config = dict(
    num_hidden_layers=14,
    hidden_size=192,
    num_attention_heads=3,
    num_key_value_heads=1,
    head_dim=64,
    intermediate_size=512,
    vocab_size=8192,
    hidden_act='swiglu',
    norm='rmsnorm',
    norm_place='pre',
    norm_eps=1e-05,
    positions='alibi',
    qk_norm=True,
    attn_scale=0.178,
    bias='none',
    tie_word_embeddings=False,
    parallel_block=False,
    extras=['local attention windows', 'gated attention', 'capped logits'],
    init='normal',
    init_std_qkv=0.0461,
    init_std_o=0.00872,
    init_std_up=0.0461,
    init_std_down=0.00534,
    optimizer='adam_atan2',
    learning_rate=0.00216,
    lr_mult_up=1.33,
    beta1=0.9,
    beta2=0.99,
    lr_head=0.00568,
    warmup_steps=200,
    schedule='wsd',
    decay_fraction=0.76,
    decay_shape='linear',
    final_lr_fraction=0.1,
    batch_tokens=32768,
    max_seq_len=2048,
    doc_mask=True,
    train_tokens=177100000,
    max_steps=5405,
    dataset='wikipedia_en',
)
Each number is 128 + 24 x the weight over its row's rms, rounded and kept within 0 to 255. Layers, rows and columns count from 0. Numbers have three digits each. The size before them is the row's rms in percent of the matrix's.

# down: layer 3 MLP down (transposed), 512x192, rms 0.0916, rows 387-506, columns 128-159
# gate: layer 3 MLP gate, 512x192, rms 0.127, rows 388-507, columns 128-159
# up: layer 3 MLP up, 512x192, rms 0.124, rows 388-507, columns 128-159
down387 109:131138089120082118121132132114115120108108117119154112156113126144104122102091134138098163169135
gate388 102:092107128104146120104128102102140121112146080107098117155105104120133092157105121144097148127094
up388 099:141132123176144112132101132125141149139146133159090142066116115140122138097131167129128131120130
down388 102:119146136137142152139117130160124144156193133150094084156135145115163119096155140126152153126181
gate389 103:111167128102150149122168134176182107112136126157103123119083097110139085154114137092112146114135
up389 098:096155120125093166156096121083120131140092095139134118097124145127145126121143126129139123121122
down389 099:171104131106116128123190128167153073114118127169101101101150113104118107114088111179132119148094
gate390 085:151146111064116198135126104153090081105142120134147067137151126093110096110082088092104123139096
up390 090:071161112096111127136074121131098114091182160126133085160146141105144134140122133111108113142132
down390 094:107096098117104120135089147095120173150083131111159159167105163102126146130160133098107190070116
gate391 099:137159158089080152119146097166129080168125115139109070152100143091116108120090095141113156147107
up391 108:142094118173166157136113100093139107127132128133186125117145108155143110107089098080124115129145
down391 105:153126109169171162105130099112136144194137115121162088154134137112122140107120134057163124119122
gate392 100:118140126118120151165139141149112131106120168117187133121125158134100115124084076126108138125117
up392 101:136113139126121128177144150111126117154138129196078118108138095134137123129160099131134108145136
down392 099:151108118123141149157133118100139101144119179136135099123118145106117126139139117108125161133094
gate393 099:118133086112147113083127138157144180127104150126110115126162100122168137112099117134112144171108
up393 102:126132107153083141117138065149135129133124129097116161133099079128122144112174147146154142086115
down393 101:114095053178124111108128119142089105129145105104140076166092115114131115120172102093092160109143
gate394 088:124150110105069200119117118165122118122141154090110129141123131083090120115147147133121123144070
up394 081:163126125128086123111094131132080151147134117151078169166076081112120166166161153138144108133130
down394 086:141106152099182137118151118118131156138152111144142124137138144142106130148129090144147113133129
gate395 104:155135115111145145155152126128136116091129105139154118117118168119135122126132100127108110148106
up395 104:124120094137127161098162117126176138111118132138100125092139129163113101138137114091142105124088
down395 103:158112118143136181122132111128148097102133191168104112115175128120087174089147137115136141169084
gate396 102:161131137086149150113123147170134126112097128146118086140094115119116078106117140116085122162093
up396 107:196105129131097127106106094136134127153163125122167136094119096101149143107117106138163100117124
down396 108:158095153119083141123126109185126099101149120138149121133121117162135096110102127124152108143133
gate397 102:119145140073111191136117155155137144123102152128115092150145130130121099151134160108082174138123
up397 096:094136150079131158130118121125117125134101149117106107112144146126084124175112161111103137113101
down397 096:091119159125120087102135105102085129144113106149102177105108100140142164124151179148146166140136
gate398 109:160104146130125139157145106134138151136124114121118049129085150129131146126113098138100130174091
up398 111:132081174133126148135118128102096151139124113144143125159123104186138147143167130133166140134136
down398 108:158081110099158106117150101122132131133125084142116124148103105154092142144104128118090134159135
gate399 118:157134130080128139145140143113160124110148100113144083114092172088146136150091108131108147119090
up399 117:139126153177143143144174063165119105166074130151135109170131119126143111116154137072111132139132
down399 115:147087128153133125099120095124157099156098172106128101145150095142110126085086111148102138187152
gate400 095:161130089118129140146140110129146106145110117128149086114127139079109149103078121085077147173130
up400 097:138109167125133140138167140143114129117143099106152146126139107123122136109140109144114150135108
down400 098:146175120101108137137147113155130062085112135145112110116132125151149097105103108116075123158116
gate401 108:149147085086159175119130149153120118139121131126125087101113142111107104105088126130115140166157
up401 114:134096147116127127124135145143165140129132097114123117094098134124155121112129125109128095121148
down401 110:109152114145136132142147106121133154134105156146118134141077108122156144105122116199168137080141
gate402 096:134150119113146098142120126098108154124120180136121136137130097130104126105150137106082164145120
up402 091:167152141119146121119143141116125113119118082142100136122086117108112099135105121096127154121101
down402 094:106126105118127115111135121115146120152117129153127122148160120137156146105132157147087067184153
gate403 097:123155140077133172140158138142157149110117121091123069159149137182159110099121063109113160127107
up403 095:102115102129128121122113168155125091158103118119145138092123048139120131157098111157102093124134
down403 096:149147124089158161134122158148127125095120162090102110137141114074165106126082145147133107137121
gate404 097:123128083074109122108158172122096141112160091133138097181127117120126131125121151171118110139083
up404 102:169123123116087125159134123150126156118149166096114129139121131092140150125176114144147116106121
down404 101:152146103128108097098147134107140190127161141104132069187103094139170096100147108085102113151114
gate405 110:129118072092121139121150150097171155114108099136128126134122122135157114143124139176128133122119
up405 122:090127119156133133151081155137106139117121168124150117125177104119115139178153126152157137132144
down405 117:147142127083099145156093110141105147131125160105115085104130177163152117122093111164155133159119
gate406 099:098110111095115155098164151128108144099150112153159077149121092155114150100122134172152146135113
up406 099:165082144111127113148138143138140186117121130137137141137156132120148128142133080176111100128130
down406 101:142130047109084096165119134142101120165119120147104119129121098151136136151077161140134138123125
gate407 112:145133141123107206125115107138136153103131113127123108134145149102178096173135131117076165143115
up407 108:140104136120116097124136134149108101174139144074128133089148083163137139098117151169193131155132
down407 107:123125082139110142118141125180140130129153129156113131066115142109157128132119117128093118160093
gate408 099:135149151111143132134138140141116118140141146083114134127143116120121108123107113115161123119102
up408 100:142101162129121122129120115152127112115154148151133164149070114132074112102138155124151143121113
down408 093:132107091129106104093108149135111134100150111108107094145084149072119100103151084126114110165151
gate409 094:123123120098133177131137162133115136091124173118126131125158110086114117098130140117106098142114
up409 090:124122124127146146107181070113137130091099129109061120113141134158107094086093131138114143104160
down409 093:098101106136113095114131111116127116141160124141090088135111109120132139145177114114120149122081
gate410 098:183146113091118128130128128167117133118129171156121121126085121137124147106151135130101174117088
up410 099:140089137126103182164137143154096187114132157117159119096120176154122158129132140124154152137144
down410 101:139101132067160092140122160103098153171128152123104159145120145096126190113118125114140143112124
gate411 098:144172130115115149164141139121141128127092134112095143138146154115146102132148134126109170109123
up411 092:098158113151142097096122128108144145127067116169105153129091102180123101140144126125131122122182
down411 095:116093139155141127115130117131137140130131112164162112141166086160143106102163145140149124140192
gate412 089:129127135124126140116132132148150151103113115115171145087107132172122135100147112143130112137111
up412 092:144164142136134128139144132160104077137123147136164115133127110147152133113084118126109133156159
down412 091:120123139097167149121142151110188137131105119099136136083105108106130146107103105181106155137105
gate413 096:092120130080143207143168133086119121090134145137149096100113105140150144124114125131119153120083
up413 097:120109149132138124120104114112129101178081167093146119115117149151126119142106103147118148131152
down413 099:133120125089102121117159142104130124083132127094112068110123125145114141168151123102090124156114
gate414 110:115150125123107147117146136139132142144090086078121067112141084137158099160156120168140159153108
up414 102:082160131148116133102125085108106137143098131099109133129134048134154139140168105149129136098095
down414 099:105092119142133134158162137106151141143160147120160149134123168106103160147156147114100105108142
gate415 103:151152121107148138166128141124126086145173136145130069102104108131137152161098141145120150119121
up415 109:166137146120139129089112114122171131146106120137103129077143129112138122149119120133153135134102
down415 107:151132130085095129137137149087122141147118160137107126103146100111112136127158118146113111118099
gate416 091:133111114117115126201191187124145128143136119147143097106157127140118108143101159158104151126115
up416 085:143133131104134159090086120135167155126139155108101126137164107108143135107176147138175145159077
down416 092:150092112119105139149157157102161153162155124152115081141176117150112111136139151158160140134103
gate417 101:113127102105136161158120130171095115150109172172178138169083102155149103135098125122109167153121
up417 099:144119155132156130124107123149119098156120093138114135156118135130134115091140119125122157130127
down417 101:140123167159132152129187161140131152129141138129082161114097162112145118121145136085117157114121
gate418 101:113148103087095128125179151148099134100149155117129102171129131150080158146112148131145149129106
up418 095:097189162096121143119136146139079179111154152116087102117123106118158138118074121105160148135137
down418 095:123097157148160162121096152129155138082130130143121154097123101069135105163109088111099167114141
gate419 089:135155143138128121158119133154118197124120138137111161160112131141135074116094102134113124139136
up419 088:112117075121106130110135174112154106109110127124129085127113157093115109088181152132100136138129
down419 084:079141126166105073152158105101107134136138124148119178128114120081152166109109112119116115130141
gate420 102:136162102113138175145130116147153153137106178141107115133123165129130122098093136126112151144109
up420 103:154162110136127130125143164141088122111142094109169100164105119082128105122113116104123086126158
down420 108:166144120105125159140119154167136115114148164146144081126119164120132128117069143122085164152136
gate421 097:153131115109132146171148180137106110106119108180160084117108133129135100136118106140062138139112
up421 102:114136094157139102165132165113119104143078092179123136145109149152113123141088105104124079133157
down421 098:100176114166114125132090144122102115170129184140149156205103146142093178113110130132154108135143
gate422 094:117111119072098153123156153093107127088149130123126108130090130117100145134088083129113127146122
up422 097:179118149113146103144105159095108123094190120072116147065104137117115114165118158108133114122131
down422 096:142165093094133129163096117114130137089105144165117171073147151130127116125099123105122097141120
gate423 087:069127116145154088125122149091117146148121121133140150146129163142099149098121120107097112085169
up423 092:136130117129168119136160129127151133126137116155182115117104103137142157141085110099105153122108
down423 089:100116114148116118122093127118115108129111118106075147123150150154127108116158133118142119153168
gate424 093:132139097149136124137100146146139151102111174130160132146074119112116127093108117127114103128119
up424 098:128166137162160105132105145203087089126109144158113137148171122122116152105136134109089122117123
down424 099:183145147097099205115152144155109096141118134095122097124097138135076156111101128136117150100131
gate425 095:087115111086097151108170191137093120103119106124144101155121120142130149150158087129118121102072
up425 093:144081103140094141148128129120142127124135141102112150135139162111187119110108119164145106136107
down425 095:147135151138173095129130089104139103081108090107121119092110117157112114155135133123145118106134
gate426 099:079169101119121135103162176136148128086129129118152140100129126112132103183102134156131133140093
up426 102:083091145146120140145128139124160137139072154094111136082111159163099081133090111095148125125148
down426 104:117087148122129129193102135177130134170113135130143179143115154133130070130095077108146135155141
gate427 112:144161130063087129124140143090120114141121104115115084101114151086121112149097127172112171161090
up427 114:145130120130150114128132109142134129150143116131096152109088146109159115127097106113133157146143
down427 112:168170116139129139151115119131164116129129137116159160090106133144123117107145079119095102123111
gate428 089:117158102098125137123168135166145130092124112120110105135128159119136123107145124172086120095116
up428 090:172099126141155119097078102145137148152110115149127129160088107105185114142107149096138139181125
down428 097:091144087106114103128110104169121139109169129156124117157120113120160151134134137157143143150125
gate429 099:157108109093095133140152140111160127138116106134168091129122142175132118124118078148141134138086
up429 107:100137115141114158126134150131096149093150155148118139130130067080117121138101161107105103149122
down429 105:085164097089138146152149151146137169110143097135131124129120118117092088138095105122162143140113
gate430 103:110139103085089150181139104115142135089112141116137111125148110134152113164109152154118155124077
up430 098:100128123138115123150136080110137094097104100138105118132112136121170151139135162092085152104072
down430 099:147166144153160141132120111131131083153153114128120093124135154116141127093094164097146126139162
gate431 101:181135097107091123162107111155083142111098132162126142145141126122131120139132135163099088118117
up431 097:148111113148158159132116115159091113134108144090103183150146130153115149129136144157140131122127
down431 099:119121165140129138100126108129130111166147115101108137111159112152168121142149117151172180115128
gate432 105:159149145109128152142129167127178149144127118132136121124129146146142109115107120140091149144139
up432 098:136140106147100110110149168138101130124133100120094131143147137146147104121137128156145149141146
down432 100:095127081157160141109144103144124154107093151108096147114135122139134185140115171141128160141148
gate433 108:169127101094111138120122165125132182089134113107144136118136117135128117105122151157121122166122
up433 122:170157131114108154148152140163171112128119124174103105130123121144112086157145096148099174155094
down433 105:116115121097147129165150110102156150076158095082139138085139125113134132150183125128172130151099
gate434 098:132121156087123141097107109168106135133160120123125118152075122099155116132113143138131161154144
up434 096:096136115117110157158141160120134101096106135112102072110168145115091117144160119141151121132091
down434 099:132166111107103156105129169100156156139122128113141138144118096134096106126113106143117132154104
gate435 095:129144104095098171112144164141152133122131129118110117117156172113132128127124125158097139159109
up435 102:105160130133155121087112113141154118135130089118137135089150158102086102115111117085169122147128
down435 102:154123134120187128159146082138161120159112126116155142119127138140128116136142148078148115149120
gate436 095:123157132099079166161163154120090117120117115121135107181111145108137150164149130157140123146064
up436 088:118097157162131095134119124148119139085145150132101161056132123168142134144134146120142138104114
down436 092:046091118114115070101134110120183107169160144145094089131152140132140117158150110168146134155088
gate437 113:157109097096109137163162128128135133120140106138140061101086174128132117160129125139136146127089
up437 115:173136116134122146122103143159103137115160115117125184122087141124144141078106135112121111141152
down437 116:101079119135093108160124097166154106097183077103126144112118093119128152145131137102131122107146
gate438 101:096140131135144138150126156145102134115108130147157139143122098134110116127092118140127111102129
up438 092:110123094125170119100092095138107124123105136100156120166094142107142093134129160141153148156123
down438 094:166162157098114096143146127139086130136133134106153123134139116111201097111121157140137120148147
gate439 112:094153091104125165133144143109152153119108125184125112118149125089120128127122134169125125131082
up439 113:144155126135111162123150137148117128112154161102154097181115123082133137108137104124132095136143
down439 113:157170154114077147127146126126102133101135108109121100161161127121106128109176081122140107182127
gate440 112:141163133087115163154114134130145164124155153134104085131139149160118135147096148139084117142100
up440 099:139139134140117102120113135190097083131121120110158137119124099085137108062109056093118137132171
down440 102:146149138137096118146150139191135119143106139129143144159141162138129132116105124127070096111153
gate441 099:142173110079085145118156160164161139119124136118105115146168115141154113151157149134135110138108
up441 093:159144150149163135093144086130145147131117088169142143118182111143172104145115113135135149145120
down441 090:076112156170153087126129143095152103160108151140124148143130154078140141073156162133136130151132
gate442 094:123118094124154115111121139120136143143103100156133126120148138129172141127088127153102119145132
up442 096:106136184120117118169118119093156123117179164201129110120147168125169130166120135104131162143143
down442 094:134139152111115135174085142098131122126146149142108043089130157140146105136092115109105154137102
gate443 087:167148113108116139145122105158104159128130114144178151108112102173147158136122126140155091131117
up443 102:115134157110118158132120170143146115117137139093142101134107134086101109108107099098110134157144
down443 098:093171176156148154099129108134091125092138135109151133113098088150097077132112105108144104123139
gate444 093:166141123111098193142150107137124104134146107147129072138108135116116112121154077120119130115113
up444 109:100101133098152158150077174123086103127127138099147128116120150107135135168132124156136085151122
down444 102:086126115082131149140094130115140116120120095124119126104058136121123107134107110148133156154110
gate445 106:084118144086127147135168120113114104089171121121154108146098113147134150147103102128112151174121
up445 114:189114105117129086147112124135140142131096143158116155104109121106164141094110129170169055111086
down445 110:110127121130108141138134098108168116091137177170122078131114110164141140144135124099137135134155
gate446 099:142159103130112145150138132171151167200058169098090119121170136174157153087137122149112116127092
up446 094:172107121178132131131102099152135088146095158129133110157148114111130136131085147141203123109141
down446 092:145134149095130089109149129079126095129149118171155122129166117105116127121117140173129104129105
gate447 104:166129129113132165163119110168122144128111104129141126139141105119131159152136131132133163131134
up447 104:129132130119149131126134124143125096137140104129103091099072120107157128116113112129123145115171
down447 106:142137141158106114102117104143107130128112094153126138089116128072147110099143102138128123150132
gate448 099:187155126091141160145173140123159130102110139161147114126161138092154100122113123140118158187127
up448 102:115120114119145146107098136155097146126132161078127141133129093082107125087107095130105108127130
down448 100:161129113092101166125118174153134143099165132131149150109143125104122116124146129143148101132103
gate449 103:129136115100125153153159120106172175113132091142114103076152132119162142109143146161110099129073
up449 117:117132126127106079135063132158124148141142130149129136121153138122137088153126127101139142134116
down449 113:133146115136162159096108121124142144121087070136122119124144144111152119107125078138098104138105
gate450 102:115134090120115185112123122105134103126148177136121095149138130150148128104165143139096143121131
up450 093:137182143121119137108134112155116087134178127111088108145155137096100128176109139088098153132127
down450 094:132138139155105131116120137073135100152087146148106144106148103150137190133130128158158174147154
gate451 101:144112144122111186149125105147168086095139090131134096101102133140124115147133163118107167176108
up451 098:106125095147125167135112156149134104112084114168099134097148096139154135161141120106130137086106
down451 098:123141149115115119109128142092136116146145112095113147104076157181150125128099153117131113118139
gate452 105:117129135060091166129163166129116136096150130123176103124112147084133151122115149139120125136121
up452 111:136090129150114137072127152121122182126132073139126128107126132126187135109129094102164105117147
down452 111:085084129134140138114092124136120118110072138149114130163111093152115150093106096125147131082183
gate453 089:152105136080060178073133127165111138090167119069159083132098118106115127146144131138133088141140
up453 096:182136139097142113136080126129139143125141142097154142124137121137104155115133126139122128154158
down453 099:141129107121107130108071114167145101132127122092098148164102175119165069075093128124097113149132
gate454 100:198122137112136117143149125096136119120148120128138102147113131070144107134104133139147169150107
up454 091:177098103126132111110149130084119124138164085164132119137126155086141135114127084142152135154139
down454 089:080083125151128094120089134161138123129111117127112136117142101157112131144157123121124114179154
gate455 089:132105141070131147138124120116142138123126159143151114129092110140132140110119103141136168155122
up455 095:167151101124145125124124177148078116115134127106150151175155102082122131102095172137131114131152
down455 098:135114115085147116109155155177131142143121114116134105139127104109110126107117138144146095149136
gate456 099:151197125114139155105155189153137105136173124103102123073114110154120102131159140202095113149125
up456 094:097148126125124095122100135132122156131159159104159133093140165142116130113111125165125158142164
down456 093:130116116141157135127132124138150091136120122106121097117079116152129097100104094105133132108184
gate457 095:094126111114095181110108136130082101118145136123131115155093127150139156142138154144148109151099
up457 100:127142089128140111120087144154110173094136100123174132192141103118116135108153100126122183112156
down457 101:141144135140129095134131176161097132116145123110122133125167133133119105095167135116106155128165
gate458 108:120154102135087118180147128149166166139142107106110129140090132063172126148123130117102127165127
up458 095:098131162122119148120141121144139101126154120110153103125128135162098116127136149131125093131116
down458 096:165123107167114124145149123154120137151136124092125137138132126122120148087168149126145142173132
gate459 100:126204146094135118093144111168122147140145145148129140167126118132135107112110138146104150129131
up459 100:158100152173143168169095129124122100139097104126141129116096125100125153115103125108071128124132
down459 101:101136152122109141133126139152124102162118069160106123127112179112123099112079113122089118129126
gate460 105:180132108095086137161132167141121155118130133164127114141185141169113125156131134153089142167119
up460 100:150090127130115140097099157098075132084138127121154145176164086162100158163125102158114146166143
down460 092:133122144159153095104099130115143167159130126096142123099114156109124133121101120095125091141155
gate461 107:117118163117116205150136118146088133112120142133184124125131121138150143163131088112122167131090
up461 104:144100124123185100157156097098132084177140135131155132152113148080097122126077153079094101143091
down461 104:109125128089126131117112108090129141130111074134121123116090090121149158092143151119120131102125
gate462 105:117131098109126114145093131099087122120127126090169135156133128095095096119117152145105118131133
up462 101:111136150142125116119103109114148121143092164114090124156099140121129098108158141145092125140151
down462 100:128097177124163124115143126081130145122103125125132131131094147107152154040126152129097117136159
gate463 085:097178119116126139137125096136148137158088161148071125144161126174104130121144152137097141131139
up463 088:151183162150130174083115151149147108154103126104115104135105160104125103058119092093133153119123
down463 089:122125119070129108125151074096147136120103152177118148121151112155103174131157161129137183131129
gate464 097:151113133102099177156144171116108131073170118140152110101163121080139139157144135186120151156131
up464 089:103111156154097150119130154130126105097163104091153091071146124116138104150159137158126147134135
down464 095:091113128159129136143123126135149120124122134133152131131105149100125139100180155114124127154109
gate465 104:140129123124140133119168144118144127089082104145118087102133092115104125103109120140115135161086
up465 107:148136128176110097143132118125134125137105109126118103112134123137124090122139132117149121136118
down465 107:126156135109117136164113107102079100118142144151112141160102163137135122116130146130131127108098
gate466 087:106133154067122162127099154139149141140129174076139103117172175188128142129103100140141122113141
up466 085:159122166068130140113139110144141098126164151150150086151128124111124123129121140123134143183150
down466 087:138154094133078144137145148147123169099148104115107119140134156142114157158077111126106107088122
gate467 100:139147129115150154136141145142152120096104130117106101120131113109166109127112137158093131123124
up467 096:187124113129126148117124118101137128116150124192171106155119173130118125117121084103105093162124
down467 096:118166090140120150102153110125102127151086117139092145149134136111127110078162149113114102149086
gate468 106:135144135107144140172153130130145172122127107124149095122132149130153104116127132135114195163092
up468 098:128167136159148130163114088107120157121111147115125157147094147088150148131098107149163118152133
down468 100:108162127103162143127152120123108135159128118123117121132182154112140084124096071108136178086093
gate469 097:165111093080114149142129116124132108111156118132132091134092139122144124116089122121100090179110
up469 099:137190153120133151147124123119117125093122152137115152101139117123134125145160161135167133114095
down469 102:132149146102161202147115081145159105106100116133153156104091123088137150186107159107093121141105
gate470 092:110110089091106177126120113099087107094131138131120130126091117104123093144152135128128166146153
up470 108:134090106125120123120102142117148141111116070110114128129106108137134106110126107147126083136165
down470 110:128158112176122110131116173124136168130100088116137160101130080175177092156161161170126077121171
gate471 094:103158115116109127121099157106114123109101137137154152130156145098165148168109140134122155110135
up471 094:117102162184159114158131141079118130132122125119160113098143132164123141130107114125088124111108
down471 096:130133091165142115171130174115159148143124117112106127116100150099123103109144156119128160143151
gate472 091:169139122120152128133105163147156143129113137164153114128140108144141146105112113112103119136119
up472 095:166153109092105147094106115128123145108144119078134103103107152105101110107126138156172105144149
down472 093:138128085116130161131129141152127133087187132139122111112157129163155136129146121129078153114090
gate473 085:151104116101143124119164123150137118127138087094083118138135140111142112127137097152115143180125
up473 084:081110110123147154113129090148128157124096148159140123152120087115142175135156130148124104125093
down473 084:134096139139169125182164150108097086130194105137117148124104158153138135135108154150130107076163
gate474 105:093110131086135139173144138164095169110133161136102115138144136124144113161116087125102135112143
up474 101:091107107118101117120114146140157099131090087143111131117140136126185112169152126107138103107155
down474 101:168108121165082108125106124085154136102147117148142131116134154083107132133160137153153116148123
gate475 093:144157150102142140177116150155154160128126120163159104160138158163155127131107093127162122174152
up475 078:115143154117166099133128068121149106118146134164130108164134159192107137122103093105167139119157
down475 090:132159118124131118095161120106138097116116142131125164127110156156118150124120116109123106100117
gate476 108:111123122079057150128171144129098157138169118108149133098158156108105154114121126102092096137106
up476 107:147113123156161130164183128119122137146088112114092142093087124135147116154108130114166099098109
down476 104:113140094111134167148148138150136118124152121091091129111143112123144096152119100117154128121079
gate477 106:128140135083115121129168140142111115103129162123105148105150112137167111125140121161141150135108
up477 103:166123114122137120085175132114134153146144167098146112156103168085096105114129151145153152138123
down477 105:180137119119121126081166133169083143123103099125137146132122141146178140108119076151103103138115
gate478 096:148168122138136127155169140136131150133139119173142166136142110139170102108144132134140153129122
up478 103:127124145116087127112107123119129120120134176140104120127116155175082125128110134133051146124107
down478 103:141140125135104096133165145116151101192139163126144152125088162141168151101087106128151164174120
gate479 108:095119146095128129115157177152136154135171120140115103167125135138127108141095126133126154123115
up479 108:172160126137130135140123161075092094121114142119137130061160167127102121133142131117107138130101
down479 106:118114145118138140114120147164120139131134078113103159107107175099125102144103072142130126139096
gate480 106:139106157102104167163125145158161149084127166131146118105118141131105138103137096131103168141158
up480 099:117153127106152125165141151133140160152107144150153136136057110090112125077111093159135154132128
down480 100:112112126130121103146129129126184066092122118147111135115075166095137167178147112135153158091109
gate481 087:143152121153158158131142162133161151119100141106126138146152118137166110130130130154092184117104
up481 087:128130090082086118146131138147115102121141100105143103130126133098075129076052120158102141162106
down481 095:148129126164140124120156136125145177151103118123123186128130133107153139110136137142094171156105
gate482 099:109120121101113148233158178127102122100163163152134100087123125147125147151103147141128150140110
up482 098:089153161143109134096139093147144138170153097123170103119176123168169101149094118137108088121108
down482 098:114077115102117132175115113082180108158131094105111124101154160146092113147082100159101110092075
gate483 104:145106116110133149138173163147173172154103150126122135152142110134163096133114141137143126155113
up483 099:160118144108108113140129176155160142139094156117080160121151108133127103170171119125134153133093
down483 096:110150166134125149078161156126159127147164118118134118121071134082102142142098143141112122153147
gate484 099:140147140128108144153110151150152133136123123126174108118125141149126159095134103120090141190099
up484 100:094150136144150109134138115144179109140127125113129117081139154165143119118118125102103170130108
down484 102:143119116159137073135152113113161138129159137117121113120097115119142117122166133107116145126146
gate485 101:122154103092117120094136146165181136124130092121104099133122134144117063145106116142120145149127
up485 101:141106136152099132125158130154108130120099136141137134111116135147122136097113162151127094130148
down485 102:123124144134143138154127122139099159082101162127181108146130130159121150110150169132104132103159
gate486 106:131122152097067173086127112119150125099148155152125103171124102139094102139125112130113142175119
up486 099:135122134117125139140120084078093136102071173173134148134125082156138141155107145146118136136124
down486 100:139110135137122132152103151074101076131151130126171149137133117139155142057141126140142143103120
gate487 100:157112112074086124095167169097109124075136108123161098123132129114118154137147134178146136112099
up487 101:137136087125103091064103112096154105113137079080164097129114138118079145123154127163170073140129
down487 100:153128128128114159132097138138136137132116131115108121146094163154123117109117094111134115181167
gate488 111:142128103132147154133161152129183113144106098124143077139116122119127103139091113155097151140117
up488 110:121117129151138115134093136143131128130100121145096146167163152060091095130137101157147097124079
down488 106:105118165143147152165121090143120122159096078103139122137124150140119131109151135130158133122074
gate489 094:152131144097130115127155171142153122116157109120156075106068158095124121123126147146094121161107
up489 095:161101126156149088114166159118157144159141116118105134115080164095090123128138091155120101124138
down489 094:110136127156092144117106129114136138125103164138117123153169111109128133106154135087123144112101
gate490 109:106165125043119133095142139155127133150156113133140082128137146157135111112084112115097156155116
up490 101:127127160128156144157177113114140101170148160124107089156114165097165127142133161168127152129101
down490 106:123117117127111113103095138121148151141132111131128126144127093153113103118145128122128161167120
gate491 095:175144121096079144132188118158111112112123100174169100122147141140169127130141139162145096158084
up491 095:157175088129138115138151095169131124133114093157149158118132140145163115129152139136136148140142
down491 089:102108161142143084119112124095136157164132169080115112120127159119132146101145138126139146081128
gate492 105:120114106107096140066155109141104100145111095150126105138107107127128130136144161169100149140113
up492 107:175089140121150102130114100141091150143122149125135169146108121178105147083116151119153175118163
down492 106:124128088154112133137187126143101123119131118190145118145128121152144084146139120129121086113092
gate493 099:079122156076133160183149172138137148145116152138125102167134122129144111146123110111122145118115
up493 110:139104132128112125076138119104160120102146145091178095103117117144097178100126110111122119124102
down493 109:113131153096128139148100167166135139146126127119114117143115161134131121159092067111111149087134
gate494 092:128130132111117141176134159107107087124093097136175108119094146080179146123106134152137114150105
up494 084:113154151116112157114149090132116102123135145116105120122129084161125125117100140119142145093128
down494 089:130135119044118110121127118152113092125067114147117123085095141105139164123108092176117102111121
gate495 101:114186101088057143164130134163124155121146160149094110129149127095150136098118127169131134156110
up495 103:091171132112109100152123102137140137149123113144105129137179142152117115085115154151128139140144
down495 102:101123161143142119138118136071059114155130113124160113097145137191130115099099145097141111144128
gate496 115:120132108114108136141177129154112127130103124138168092129109118140133125113146111138078129165124
up496 110:100149104117087102129123115148148157122153112131141124170117117096131106152105130126143114120170
down496 116:145156121098142161149106126115124126103094101135125113144128132134149112148139076099132113156130
gate497 105:083144105086102154140141155148117124131125148099150103127178113129126138134125159152138153126082
up497 103:153124152117138158146131080155145128122117180151115123125133125132137101100144109080113116115119
down497 100:135131119147123127114093151156146147137156110145163130101150141104134172109137157117099097131094
gate498 104:151159107101125170135155111161110126111150095144134099171119127110125115130110110143114114167128
up498 119:097119156120116118137145140115140132127094128156113136133082116107198134139161137151133127132127
down498 118:125158084078117155157162177127128141117112124117083140122136104122168138125138145134114150129140
gate499 103:100120135084130145157153142120168132131144098108145065116087143132152120135091157116077138173083
up499 098:074123107156123115149130151147143088119144141093112117152105137152176105168111125142120176148119
down499 098:134150133151120114160161131171139160103145148110158126152145103166122086119113153096126135066124
gate500 101:128114124065092131112115121142140170142125121129091124148142116137112109150204105129078134138096
up500 100:128108066137121149133141132164162126145115182094127153116133075144137072134115134117156132110089
down500 103:118124119121116112137095091118130091139130095150133131107181129106105151127167166097163115111135
gate501 108:152138130109135160098143154134116113157133066121075106101094150128151147126105106144107122140098
up501 112:152105127153134136143131121163124116127113143075178143130130095120127110087128134121119117127114
down501 109:113087081133128091098118133126146121132122127151126119113130134117144126105087097155101125096115
gate502 098:106164126111139144127097100125127117123082141115124124152145124135112137105129122145123099155137
up502 088:116081177124121145146144110134128130123074177129109128134152135110150130117090128117132075121118
down502 092:135143132126138084167138132147129141134125152104110137128120107131139131140122128083126126106075
gate503 094:153140122127113144141120154142158126155127116108132135126162096125132111113129124154125176119140
up503 101:137085145140138110113167175111134099179166129115110119099111139155131141170162136162099174102140
down503 099:133099137141162144114087120109152132110140133144160144157117175090098134117087169133099110118111
gate504 112:116101078120111163118167108155129152117162124101141101136108143140102124125124117185132143156099
up504 112:091142129101127116152091186129121148109129154160165113113154100123134131172147133116131132086150
down504 108:132117136073108072141104140193136159129167124105135130121107096131125149163181103124126112135135
gate505 093:154120108124140118159093134133130129129123178142157104175141129149136106127100112107105151142124
up505 094:094136128099124122127183131153125109130161076166112136095155142107150128133146122149108132170127
down505 094:116155113152108083141110143146121126149130185121118109177129104154143109098076135115108117154119
gate506 097:140115133074102154147134134148130158095125133122174146114099137126119133139100115118125144169087
up506 100:132157123126163089086119147099105151124135154090138111132104168090115123129087133112115117140148
down506 101:090116133111129143175107145170142141118151126145081120119100128132125160127066151160126149149122
gate507 102:116171135093144169164134204133150111076156137107114115116129143141121112167137144174156100104121
up507 097:069127125094129150134117150109146145160092120118172127124109114121114120157142114134121114148103